Weights of a small GPT-style language model, trained from scratch on English Wikipedia.
Training: a variant of Adam for these matrices, 861M tokens, 3283 steps.
Each number is 128 + 24 x the weight over the matrix's rms, rounded and kept within 0 to 255. Layers, rows and columns count from 0. Numbers have three digits each.

# down: layer 2 MLP down (transposed), 832x320, rms 0.0276, rows 75-100, columns 160-239
# gate: layer 2 MLP gate, 832x320, rms 0.0422, rows 76-100, columns 160-239
# up: layer 2 MLP up, 832x320, rms 0.0396, rows 76-100, columns 160-239
down75:104099151153134157112161093157099185124107133110131176102144153145091087140095139092135101168167176144157125151103137131119085124158140124117151158122116135123141128150138141154153129133116132115149115132136122129106122141160108094103104122
gate76:119148163093124177108114111150149099106135151106119150154138123187151147145198166167118088108120082137101146130140112118080163127070112100132119124175119130154139170139067118146161110034122171160146133105112118127114161113134108137124119146
up76:136153134170140145148111152115114094144117086128120169124100128151154170118154171123132126122159103143176100118139129134115157094121146157133121123163111134135134149188147096143104143129099159125123109142128147098112078101177119124136064125
down76:152113138123131163130074146123123137165101173119152105165136112125127124116137140123193149129140111063157145114093075119161133133139147153130072132132114149103093128095147133125078095127109125112126141114128094117106127165136135143138145149
gate77:097110117106125143141177138097164107126119136141157111106134093088134135111144152125125085136113117144166117090082135137142128141120091142154108129112143102130124119104136152118168145121116152174135186128109148151119160127080108153161142126
up77:127121075121156141117145069128105103130167105116143170141090128141137124121164157108158100128162147192121143108136111097127149146132115121102114129140127137118135134107148093107137147122121117126136142113092143096120133142117152135112111136
down77:119148149122105137120132160118122114113111146116103118153143114123094088143114123131152122138129133115130134121191143097150122084122130133106132095144118100157163163124126113180111170111137126124139139152115133157150104127113169123144150154
gate78:103137144141103146117172145128128133126111128162141143114115139145168113121121127105129099114149126143134140143103125141157142138094128129129125126110104149139053172154109128110112135136123154127166132123104113143098095143122133135130120145
up78:142074134111143124177125114118135137115130121132082134125140161129087143119144105156137127149111142141079104113111141074074098153121117144143085120130090118116133127124118122131164125128139118157105122146080150152160134131137096090140148106
down78:138130116107117121118179126125153155097097127153114136153115130131181134118120132157122132126134086163127094099140173142125139110107069109113148081122129125169101149126163118107119163141149113132154147155103110142131084163192140142114139096
gate79:120174166132150120073119142137162113108126130086139139161111131109125128124142144144123138125134126128170100104139186104142107093129136160117176105184100137151143120109081121125139124090064105115144143153163059126094132131130120127108082116
up79:136160152151166171100159170108135132118126131100120138135167095111123114152115157142126152140122122148109124142101159151138122167119180108124110154146130172152139095122094148118141094119134142139151126168089142132102133115151167127080081139
down79:127123134084132115124141143079138115140175148136136169103131135125149130167119111132125103124141149134181138118094121134136134134138082146142121084173110137107116146156118146117131109063131149116172132159084090122082129132075154086122069104
gate80:105118137144166151147123138182115139144155155136125134127117130101136125103161104165135101166112106106120122085100155099171097134127129163134160158109131133122145120072156095157131109177148137140105125134140103125108105145100135153139145144
up80:112151154130143122116115135127102130098117160124109132179166134095133144134141111109109132137149125124112124119186064142097103136114153142073123125131153100131142145172114149130140121106113118110115099135126104121158137095176110107094094133
down80:119080125150146170147132092120119143131158135085181059103155129125141098126133078142134135143130124127096131079092163126157131123146136143112159114089081162134116160118129103130114113163155162118170139158129117121135130129120116133152129153
gate81:098129117126139109133159129117150146130107144124168141105076136099138090121130164127142121135134120093110149114126141138093089131109125165098104123126112120129143136134125119163104121100141133121126106073160137104101138112153117113130156128
up81:169090126139099097150120128107111126120133144115132101116102133071122124119100124134110122175122163117111171133109086133155149132149130134145173125125127159119121130129128144105122103123109123150131164123167163116136143119128134135117121107
down81:134139142124149134143126136097147127111146106109140104116144096110131116129127139127094106119136114126113120137107176140118087104149141173093126119118149119125129127128119113162164110106119103117113111109104082141112134146126139110116134138
gate82:122148170102135137124154116154111151133097176084121112156121128173100116144118118111119154090128123152143134127098156113140115183125129196112127117143114157163167136144089112163108142098088143134115137118117158143119150144148137147108123084
up82:131123156108118146129142123102170100074146132142156135119092116099121109148160150109128119140106135135123148130118089153101116108161161145141216159137140127052097101133125128101143096122175149146152087144138137185091140091170150165110165163
down82:163124069132127168119172051183152141139084168102149118119161170106124136139108128127117106176155130137069102135110090070101177169158180152140172088145148141108122124114108107168184146113104167102134130092097167160166181126100120105134176131
gate83:078115179126117113118158168115175128147171141123104143110134087102139120138083167172143150108130142118136106132146127141098097114115152074106148085162124151144139141109144137111115122140109120107144161136163119121091137162133107200087104165
up83:111121087143164133158131111106131128139128132144085110132070140114161110159146130158159127139144124111123106118161133119113076140165094089115116196135080147105149143133158074150123078139122122159138107145163132145144142128155086156131128124
down83:117110141117162118129120141143142102177158126110135128116124119136131093126104119197144167126111175124085134122165149127097146152105167127094123075101122118161142137167095154135136152099106109128110139100113147141111134142111085119117129097
gate84:072146104074144163113132173136123120085132072105142134135109140167137128126111149128114128122100100120076147129123138100131100122113142097140109156141135107123146165103118115117153140143082157174200156119105137132105173101097140164078114098
up84:130160172160128084152137085137135122094139195142143125130175114132109129103136134120137153151168147155166137139139095134106167138136149078117106115129094127163101150170166122117150131109172115077117091094165074128144127123162144100169160146
down84:160104160120102101131160133151112165105127102155091147121143137126110110107130115122122140125172108134142126133105101138139111138146116141130134103152105169135111160114149120107134148129139084129123110085163140100131142152112102069112103131
gate85:108138130127147116088170095132121120140131115113140154126109118128081106164095144125157095112152142137115073124158119116113110102131164095165104142179125121105125149107152104137129131121084153113139143122148105129128119148122125132088090115
up85:124103123154102185136135122125103144140148147147095109110106121067130103097102108115097109153104111185114106116091132115095132125133132154108135070110141101124161109094163153140117087118137143079134128085108137140141125140130157150144174152
down85:145096149135082117179089131108133163116152129142193086180092110120113123126165129132109140114112138110125160128156119126140143143084149148102116134161129148145109149103109136118112112156165104168157160145134137109102124148101110116134110133
gate86:156166151104119103154161176104174163112114135147184084145169118093132107140128150127135135112149151115146114102110105090102075112150117133128130121110066109180119144157136075097100136108113152109133104121165138141140168127140142084135099136
up86:129160126136113111150127129101120142175107104085147137113179128132102095127110072119139155115131123161156108130113110114098140116119114080140134087074105135142142122145157110115115099118137126106126107076139122080200127135144132139112134138
down86:118157137151116066112148123101136107120130124157102163201129137163166092117136138092140091141132118145134154114127126116134119133144139136152174158127111126136112137111118121158128142139156134135145108135131122114136155182148118137120126116
gate87:154157095118177103186151108145124129133134138114112113141057116119128152112153125127112167113158100143135122105161164158184114097165113144149156146152125135135165126127085080096079120072135117136136109108087138157140163150100167108076124136
up87:106082146179147079088165094123119156126141091163159128123143104132187074138129129129101148094153112133147105113146113124137158144107125095101099129128134143145089082123154149104141146096131171123098122167085119098124125146150144097118128125
down87:158148101115138154128129127178129112100126104120130184122185162106116123140104122136128126103164120130125128102152115132133137129125135119078125156094114088156084085110128113126147174212089080139133124125086109109133132144125158148144127119
gate88:090122133106158112089190141139152070132099125121168139137101108074117117091126121150086128075145141117124151126106170092096169173084112096110115154167135142193136127123150109096138168122129126183098136069088147137156137142120132140143119146
up88:112134152126135130145144114083115106059139136145129155120146122103112105136171107105118121127075157106134138122170118145128173112174122134096199115114111116139113142119113131101110107155133150131154087153132154128115195122126149121132126095
down88:162137153101177107075113109146113151119077153091120106128137127102151125163112118114153139139134104137169140111099111107169123097148106133067162151128120118161145114139146135111112087109134115161108149121110112127081154164099147077145141119
gate89:082130124101103086080087171103120067109145067072145113117137134151104078147092123154134129112142143124139161128117157139145092106101125143092118113115104133126130159122104114107169108123157149120107138122147124075154143110099087145166096121
up89:122119099118184099150080178081086141139142073098120108120151138137147088122103103130087139104107133115147077129095157172082115145179108140129120111154110170157126121150128140137121129144113074159126114091107146126135110127077150168133104155
down89:092181087126146081152133086150140141130154139134063113161141134179158089139088134121138136084136157106129130136156084166120124156107101144110173153129130120135099092121099083148133155143123115143151116111170146090091115118169094125134117131
gate90:137111132134115157154157131179184126106102144180106088173119136146094191124154111154115153119117124129123152147100158100153137124090142112130109101152140142118142167117132112148129122109135123171108144125087132155107145152150165108107168134
up90:125132179130123149113143081165121129123146129157156161127128134155119161164156149117118109147134133106150094147124157113151079107127118140133160153164123140140162153161144129114156118089166149154148119131047143130150136159111112124148145129
down90:101139143108148137150100125068118171148105100080121108111123102152149144136115168120138091085116130149098127127172116101092106116121087124143126120140125070147171107159126136132111137091189096072126166134118091091111118118144124143143137107
gate91:109176120120114110136124124167107120126129088120134165127104101118139149154123087184139167103156168147115149101159156148103113111088112125113091116128119124169146121134102148143131121186127154105121143123179133158098137111099140144130133156
up91:126085120119142104108171151137121109154114128178130113118170112106136134113142120116167125128086193127110100129045112131167137135153122136130154137087142137127137129149108132065157149125126147123123171109121084112174153137117182148123106144
down91:149162126120138144167132134107147142146114106097110113162105105117118135131090140117133125156116110118112135101133188135123095122127136105147183121136099141161113139144068160153113128109118120146175116170180110165134132149112109165112096141
gate92:117109127105155114116145126093191142137102117141138145123101115127174159133152136114143126145146170140136103101120136153163121096104119116110113115106123124144114086129119131119146149130136138140158152147120145131136100138156157086112117140
up92:112104119158145155109080097125128167161128174173151141104133140112135134115117102113159146153111130092097134136144103132110148125133119128116132150122153106097134136141110151124147146115117117118135124135135156141144141095116139081137156117
down92:140152169094131145132191140138134111119112117138123100143116125079136146159124123130093107101140181154148117114102151165136093144145153122145112131093091100171099096131131109197150104114135077117115099159099103128150137138150134167108147168
gate93:126123120050118097127171141132099111121125107133115127153154138146140103091094125138151171121132130118117092136145129118164120113169148094156089146119119152113096132148120156165117135143110095125168118102154107176124119135117174149108117132
up93:142094115109150144134150127134161135161133156155124088145166152142119113109153127168125140119108143111143118135147116123140158138119116122118154097156143129128150144130099164124103123174129143123127104174191129184141074158124115154133115144
down93:147130076152169097100132152115089119130184105036143103138146139130073123076140127135138120144131137170159110106147105135126131141138106131101131148114118135103111118120200163119166113121107105106119121141117130106173132165101149127105146139
gate94:143127153131174092083107136157102107132163104117143102141129145162143132125127152123146142130140147121110126135126119082126086157148155165150138132085129166114140119084110073153124128134131120148133071101108136133118120132067131137068130173
up94:114125093111131104163155119135142109114084126129130135084136121109112107128152126107131094141123127112124171148135147101100153093118105091115142108151121070156129111128147142096131142129120118137106208120169108120089128148136113124161131100
down94:136101136109148153110098105139140148117145116135140144131142100088175118132104152110112153132159137086137118125112153176140141093127127148108132180135103134133102182173145182139184152112095141149142082171122125139103116125113128101144097069
gate95:089135060105138132139139115124131090080114193128110135119107133076161095104080130126161122132148116084105131085119110117148145135133131171117143102104087114176113129077113126124126083129141125120176136152127111158127153092170140174137143158
up95:159100112110120111113145147132148171125129156133106102135112158136144148143134133123110152139094125087124097143110122129118118119144092088149146127131149138129130184137109126090138158104141160151151165085161155164105127104122134166117121117
down95:156143084122169146102113116115142113126171144120112118128148159096107125110120156100123136114096136131123147147108134112082155147102106135160138177115138111124148089125149125126158128095167125127138124116109114110129128124128143115136148096
gate96:126150146110122154120129113116162133103130114132141115109163110144152095111140058101128134174117140111122112097083089129135145092114106117122111139135150112142124160127122111148105140165135141167143131147138141138134102114122101147146169132
up96:127120129142163117168129165161118128147135098137125130127106153118130131123132112095130135117141133120125138109109126146109121107126138172112147150158125129105144108111109115078088157165123178170156090133177138131110114093146129116123121149
down96:157108130101118107134151111120136121157130160121147145109138136124150099104111148139108126152144117124149122129125102136186123141107101105135104111109141139089121134108119140123135133157131150141096134099105143108159109149110145120153153116
gate97:106136136162139127103164104158143123119125133123153143174101115135139111110127168116164158118138075138140192117090153109123135123138128141126145136112135130135106159144118060115076114122111176104157134065137158152141131135101116122119160155
up97:133168139142104109154115123096155087122134124098140106148103142128169169141133120144130156127153145125104107165135147131136159141131105076159169138125117151161154104151138135194142105142108126160116108137121130144138158138103155143100175139
down97:136088123131138083095051162121158118140106142122118116121134159113136134164132075131118118138161139154101157103100153107143128133157152139093115144130096151163122108146089121129132084153149191113124155133113176148163116134094144141150098163
gate98:109145161137113152120113123104165097136078146097146122146114119153125114121087123110136171137139086136152126150102104126120100164078158132113110160070103142144166129157101121126125138125137141114135136128138122120158152110129115132158111120
up98:098117127147121107105132095100152146115124153116144117099114099134112133139105151122143112130160141157131101095113147142160112144155135139124094122163113139154162101114098103113135098130135136122144106135119092094141116156135115145144117097
down98:150111095118145132124093103130127130117118111110111146103105148143148106135117084099184148146133169111104099159143118132141108136170109120135135090178131127096116116162077122093125156107098109140111137151144111133107136103180159147142105115
gate99:087116138067171147150131101108141121078147111120109117127135110161119133120137169131136128088108110103120076104146140125156118120114092119116097128139072095180109151154148113118142114088129141129144108136110116111130145168109143181117139138
up99:119132103170139152093106144173139148141122125123134114183133111138154124094115134108118144104126115137126135137110131116090138146135117129175123107150165161074155142153140138103116135129063099122114139151163073126125117147173108162161142129
down99:121077129115135158142107085097111107104085173118135111168097136137141103174137181164079162114132161109155158087135114112156110171135132115088134125139147152115124168081111140116124140128095130103129199149094110126103116154122136129138150108
gate100:130126125100157169145112124146159104113140124131092115158099173175154129116135178152134148098150089119123133090112151105177095135159155096147134134119123153170122190138110096131117110136131144183183156086130084142091100167138171126113153125
up100:119106086141162130079113101119129115112162124129154105142091152122153093079158111132083093125095135126153166165135095097142113114144151132097129107110134137169153166107143124121095135115155122140116168090149132148148068129170187157112090149
down100:137129136069167178141159140112123111125176088098105114154138138148132172159112166134117176102136165161129146147108099139097141101084124186125130177147137123142148110106140193127102109147132135102168162182154081104143116134118087120130144097